Part of a small language model's weights: 8 heads of 32, 2100 steps.
Each number is 200 + 20 x the weight over its row's rms, rounded and kept within 0 to 999. Layers, rows and columns count from 0. The size before them is the row's rms in percent of the matrix's.

# k: layer 6 attention key, 256x256, rms 0.121, rows 99-111, columns 0-127
# q: layer 6 attention query, 256x256, rms 0.121, rows 100-111, columns 0-127
k99,078,185,239,188,209,214,212,208,189,202,200,212,189,213,191,220,220,191,198,191,236,227,189,192,232,189,184,190,225,213,175,174,226,184,199,206,204,219,204,206,215,177,208,174,168,199,205,246,181,197,225,268,196,233,175,217,234,189,212,204,212,194,202,203,190,191,186,201,190,171,177,185,199,161,194,194,198,202,202,188,185,265,215,182,248,221,217,178,217,192,217,210,219,199,206,216,203,172,176,176,219,173,175,189,215,231,200,227,180,213,191,177,200,199,203,185,206,176,220,206,205,223,202,177,193,178,207,186,170
q100,084,191,188,189,214,242,192,184,163,196,185,199,183,216,206,212,213,187,194,217,206,204,182,182,197,241,209,176,209,167,218,198,192,185,209,186,203,188,218,229,228,186,200,198,223,165,196,225,196,207,213,191,227,190,220,230,192,217,192,183,188,184,171,194,173,175,207,231,203,255,207,202,165,243,211,230,197,184,179,204,194,209,213,186,221,218,199,189,234,208,153,213,231,206,217,177,220,202,230,188,186,168,191,186,166,218,190,233,215,196,214,174,212,201,201,215,245,217,182,195,206,191,213,171,181,208,215,195,182
k100,100,196,245,229,211,137,166,173,191,194,218,199,234,211,216,208,211,238,210,200,212,184,192,194,215,216,203,227,207,195,185,178,205,224,202,225,203,173,195,230,213,177,204,183,198,231,169,192,167,208,196,173,170,207,204,191,210,221,182,234,189,182,223,196,213,199,202,189,204,195,134,205,205,175,164,238,188,206,204,204,215,216,232,225,194,203,201,201,168,199,210,191,201,186,205,211,137,230,191,196,198,190,246,200,237,194,145,174,225,204,173,200,212,203,215,228,164,208,196,206,229,219,182,209,220,190,191,216,203
q101,102,220,178,187,207,224,229,205,193,188,201,196,213,194,174,182,196,198,210,188,168,192,208,216,205,200,215,167,205,173,205,158,203,231,178,201,185,206,193,144,183,177,162,228,237,216,181,186,203,203,147,160,243,193,208,200,184,211,229,202,197,174,212,161,203,177,181,210,192,206,177,209,182,206,208,169,204,199,188,211,250,230,160,155,220,195,175,177,202,226,143,173,197,213,205,203,211,174,253,174,227,227,179,201,187,196,203,202,164,200,212,201,197,188,180,222,196,182,204,168,184,195,245,208,199,209,233,190,202
k101,086,181,204,215,194,201,214,192,152,197,202,236,166,205,190,212,226,189,207,190,216,228,213,182,215,203,199,209,160,231,157,214,230,247,199,200,220,222,198,202,220,211,189,190,171,189,189,209,188,195,218,235,191,177,208,203,212,174,232,208,201,199,200,158,197,211,188,202,199,196,183,211,176,213,208,183,159,179,203,196,195,228,238,178,196,185,215,205,210,212,229,192,220,189,180,172,240,182,178,205,206,202,168,206,228,237,175,209,195,208,211,174,168,202,157,198,190,164,198,203,173,204,217,187,199,178,228,183,198
q102,084,208,228,211,212,219,200,185,195,200,194,191,205,200,213,194,208,227,190,228,188,209,210,187,146,181,168,234,181,207,169,232,194,240,208,175,216,215,178,247,185,197,200,178,189,181,182,175,218,209,220,225,190,220,220,209,249,218,246,208,214,187,236,206,188,220,226,180,205,172,252,168,184,210,180,176,184,201,191,194,229,188,234,177,215,190,174,213,213,159,191,225,230,213,192,183,200,214,185,207,166,199,182,208,250,210,220,197,228,206,217,205,218,184,196,198,183,168,188,181,217,226,211,228,202,211,194,192,181
k102,109,220,215,199,214,211,203,180,197,216,196,202,159,210,209,186,172,203,218,202,189,200,173,264,198,257,204,217,246,208,212,191,220,181,174,197,200,234,184,199,217,202,199,236,204,203,205,203,173,240,208,210,205,207,209,214,218,194,164,217,199,179,168,231,193,234,220,185,227,230,175,225,187,214,192,185,225,208,205,202,224,171,221,210,224,224,176,204,174,163,201,156,202,211,219,169,221,202,227,174,209,238,222,204,195,202,189,223,181,162,200,195,180,218,217,208,184,204,207,198,205,190,251,181,224,153,191,199,203
q103,093,166,208,200,215,162,176,169,221,241,178,209,187,190,196,211,198,181,226,188,177,228,183,207,193,219,183,237,221,229,180,215,179,178,172,206,229,204,200,243,196,202,212,180,157,175,217,181,225,178,207,221,182,232,201,216,254,185,222,201,207,208,221,202,226,215,206,181,199,188,224,210,240,194,181,209,197,208,234,157,183,188,211,196,190,202,196,198,187,167,244,196,219,212,190,204,164,218,177,231,177,229,223,233,233,186,205,198,209,205,213,187,199,193,190,177,191,173,226,231,190,185,186,189,220,167,195,215,176
k103,067,199,200,219,186,226,200,195,204,184,218,210,236,229,182,156,212,216,204,185,164,143,190,216,178,186,189,229,204,218,189,215,162,193,182,185,143,179,197,193,201,213,185,201,213,162,234,198,225,238,201,168,186,201,214,211,203,228,179,182,189,183,175,222,181,196,187,208,205,232,240,185,163,216,223,207,209,205,180,200,225,165,189,180,201,183,141,186,173,194,168,182,172,226,217,224,204,184,223,193,200,174,194,232,195,195,177,189,237,194,214,224,166,214,206,187,195,198,189,179,213,210,198,208,216,200,215,237,196
q104,098,194,212,208,207,206,234,164,180,244,182,219,201,242,199,196,200,232,201,221,168,186,214,235,165,224,189,189,209,185,206,204,194,194,199,198,208,174,228,206,180,187,164,206,206,196,228,221,205,173,176,191,201,215,194,225,193,200,205,220,204,214,170,192,169,157,196,215,203,225,217,209,222,218,208,203,216,173,176,206,202,198,201,177,224,197,213,192,185,199,203,165,211,233,186,197,188,216,214,210,222,212,194,187,178,203,186,183,206,155,178,208,232,175,218,188,190,188,202,204,191,204,198,199,179,211,213,204,165
k104,121,159,228,220,180,182,207,176,205,209,220,217,198,208,186,200,229,197,164,193,200,248,213,172,183,186,182,205,211,184,205,203,198,198,159,194,217,154,201,168,218,198,190,207,203,207,192,212,207,189,197,174,170,192,198,189,217,189,208,175,215,217,199,157,225,196,202,178,178,184,194,178,168,209,241,178,213,238,205,197,223,239,174,184,217,203,202,218,195,205,217,180,215,216,194,236,192,195,193,201,194,196,170,194,228,234,222,210,202,234,194,175,179,182,187,206,208,218,189,210,196,181,174,197,209,165,209,187,152
q105,098,245,182,198,196,215,222,211,196,182,192,222,212,218,187,233,212,202,234,207,203,202,180,228,201,195,197,192,178,174,211,189,228,213,201,234,173,203,159,155,217,162,210,185,236,220,219,193,188,233,197,190,192,175,208,201,209,226,193,190,220,189,184,229,200,179,180,173,194,220,214,228,196,182,180,184,243,150,166,226,203,220,206,167,191,218,191,200,208,207,173,208,202,207,211,208,190,197,257,202,191,219,201,147,173,233,182,185,169,211,223,226,184,198,185,190,223,188,206,184,179,176,189,222,202,215,181,175,205
k105,079,188,190,203,209,207,196,221,174,183,200,209,186,218,158,210,216,226,176,197,202,203,197,181,205,176,182,164,158,203,193,212,232,205,189,201,225,187,216,220,204,195,205,199,168,219,203,214,232,185,186,194,193,181,205,194,223,205,211,193,180,201,169,182,206,185,190,196,177,204,181,203,192,202,209,208,182,198,239,208,198,197,219,209,218,189,225,232,191,208,234,151,190,147,218,176,212,165,160,208,228,201,162,231,190,217,196,192,231,165,206,200,188,182,165,206,205,214,179,178,217,183,188,218,216,192,213,189,198
q106,090,181,199,197,205,166,197,200,230,197,210,180,202,175,192,223,217,211,179,218,184,178,215,214,194,212,215,216,177,189,186,202,198,215,190,216,199,198,234,212,195,179,174,207,161,208,214,192,203,196,203,182,209,193,189,207,179,208,208,203,226,192,182,175,202,188,198,208,186,238,217,182,207,157,173,190,195,192,206,185,218,192,205,220,194,191,212,195,190,192,201,220,227,220,216,212,188,235,235,209,224,235,212,199,230,187,170,182,179,200,197,216,170,206,206,180,197,176,221,192,213,189,185,182,225,194,149,198,202
k106,097,201,218,188,193,246,233,191,229,199,175,184,210,216,207,170,214,176,214,173,203,216,217,219,176,221,190,236,171,196,190,166,216,205,217,167,200,194,215,169,222,214,185,195,191,199,200,215,212,218,180,198,223,162,194,193,161,175,209,194,227,222,233,205,185,146,245,208,188,212,165,177,182,177,188,193,204,222,212,214,206,193,226,204,220,202,173,185,203,204,204,213,227,199,186,229,173,195,184,197,205,224,208,194,203,214,172,204,200,191,172,232,204,223,220,179,208,184,162,223,200,223,199,165,191,210,190,189,178
q107,093,191,187,202,184,213,199,223,190,180,211,198,192,173,187,211,199,164,195,197,207,184,232,179,213,196,236,150,173,190,193,172,198,194,193,222,202,209,175,154,187,183,211,203,238,209,222,208,183,221,227,165,204,188,185,175,143,211,175,201,191,195,211,213,161,186,194,210,208,183,188,206,158,224,196,208,209,206,176,240,202,195,196,224,182,205,220,220,178,223,192,197,207,192,197,193,213,201,248,175,197,171,178,168,143,208,209,223,204,190,211,211,193,216,191,214,196,210,215,205,176,199,194,187,184,211,173,146,249
k107,080,192,202,183,213,178,203,182,207,175,184,212,186,205,193,222,206,188,178,211,208,222,219,205,240,201,217,189,168,193,232,186,226,203,214,235,217,192,189,179,211,195,241,209,212,223,196,213,210,196,176,176,171,186,194,214,188,240,192,198,232,228,221,173,217,200,187,184,185,193,191,204,228,214,229,212,214,206,202,191,182,223,170,196,189,204,245,168,232,195,215,235,225,179,206,210,192,209,206,203,207,182,182,191,200,209,198,210,189,238,194,196,210,190,219,200,235,198,215,225,195,188,167,208,199,195,195,194,198
q108,098,241,176,192,211,168,206,181,237,212,203,222,189,194,218,198,205,217,223,242,204,209,224,167,210,183,197,190,186,263,190,202,198,222,186,196,225,218,211,225,169,216,198,189,199,216,200,177,215,235,218,204,178,212,201,203,206,224,191,205,231,201,199,212,207,226,216,174,189,222,228,208,218,151,175,201,205,208,183,210,193,186,209,225,164,199,208,172,206,203,253,225,184,148,174,221,195,203,177,190,180,217,238,192,231,214,189,232,192,220,199,223,199,199,213,183,201,197,187,188,206,210,192,191,200,198,171,213,202
k108,091,205,199,207,199,174,210,203,217,178,208,190,237,203,193,212,171,200,204,187,161,182,221,201,205,189,211,208,150,171,228,192,220,208,225,229,206,193,215,202,187,190,199,215,183,234,220,205,194,224,148,146,211,222,188,206,221,236,171,215,234,214,199,225,177,143,205,186,187,211,216,205,208,197,201,188,196,238,220,219,185,206,219,213,190,167,205,180,195,175,187,204,157,193,217,189,198,196,213,200,228,211,196,191,199,169,159,194,215,196,205,213,158,194,198,216,197,172,210,215,221,163,192,211,200,241,206,197,220
q109,097,208,200,198,194,195,215,225,181,219,146,217,211,202,197,201,182,171,199,219,198,203,163,201,233,183,235,197,197,200,211,190,201,205,177,232,229,204,211,193,196,130,214,179,211,169,238,198,209,222,207,178,172,162,210,197,216,166,210,157,155,232,189,205,199,180,184,237,211,206,222,189,188,231,234,200,209,163,227,230,235,202,179,206,194,172,203,225,188,177,194,228,196,235,208,196,178,201,229,170,219,196,193,202,176,207,221,190,168,169,216,217,214,228,182,214,205,206,194,207,152,167,232,213,177,198,221,149,241
k109,108,216,184,231,205,172,205,177,175,193,158,215,215,217,186,212,201,213,166,200,175,182,212,179,202,215,214,189,196,247,222,195,190,223,197,221,213,183,205,201,182,185,227,192,194,188,222,189,215,205,188,176,183,216,190,165,168,224,174,182,175,201,199,184,213,222,181,191,193,207,186,191,154,192,185,192,192,181,185,185,201,214,207,199,195,213,191,215,215,222,190,189,199,191,198,220,193,213,173,159,202,169,213,204,167,182,190,175,200,199,200,213,172,210,161,210,188,220,182,230,184,194,197,200,209,180,162,181,225
q110,096,209,220,185,218,220,216,169,219,229,176,206,189,221,197,193,223,213,187,208,184,200,201,221,197,177,184,222,192,189,200,173,200,185,174,215,223,223,206,238,180,191,185,191,200,195,217,175,230,232,186,208,184,206,193,177,195,229,137,177,185,193,180,202,220,192,170,200,196,231,204,213,210,247,227,197,235,191,209,207,182,199,186,193,202,206,203,209,213,156,177,216,212,226,198,224,226,217,246,215,206,199,233,200,179,191,200,193,174,234,204,196,223,198,209,235,191,207,230,197,220,169,215,179,213,206,193,209,198
k110,109,188,200,208,199,206,218,191,145,182,214,175,211,195,189,195,233,205,165,187,210,226,182,172,209,178,215,210,160,219,190,210,198,196,220,194,217,170,183,182,184,188,197,176,223,203,217,180,207,176,215,188,230,196,207,172,181,218,208,184,170,192,188,195,205,198,195,197,214,235,206,238,190,194,182,197,197,183,222,197,177,223,222,188,215,244,241,237,187,223,218,189,182,206,214,215,197,204,180,192,197,253,225,210,176,201,165,222,224,229,183,188,193,199,173,225,188,205,184,224,172,222,170,216,205,160,199,161,217
q111,089,236,196,195,192,194,204,193,233,193,230,206,196,195,177,224,206,198,204,227,194,177,219,193,202,179,228,197,202,170,216,194,195,200,182,201,184,231,198,215,211,184,199,218,192,208,178,174,181,200,195,190,184,179,198,207,158,214,211,182,241,199,177,219,226,208,204,183,180,183,231,184,179,183,172,190,221,199,163,178,238,206,176,199,194,218,179,207,190,236,157,219,188,173,210,209,204,195,225,166,213,221,199,133,212,227,224,232,204,225,228,201,188,201,185,203,217,210,220,198,174,198,181,207,201,195,187,174,182
k111,068,192,202,209,212,212,204,173,203,183,175,205,208,170,180,194,185,176,191,214,203,220,170,238,183,201,188,183,185,214,210,218,223,234,230,197,215,186,225,183,193,247,227,206,134,209,201,221,202,205,178,195,196,171,202,216,224,207,194,204,229,223,178,203,208,196,175,199,198,212,163,206,218,185,180,196,193,211,195,219,218,189,195,197,209,218,217,174,233,203,193,175,192,195,196,180,170,225,212,220,242,205,176,207,220,186,176,203,177,217,196,233,183,205,179,186,192,184,196,197,208,200,165,227,182,230,195,163,195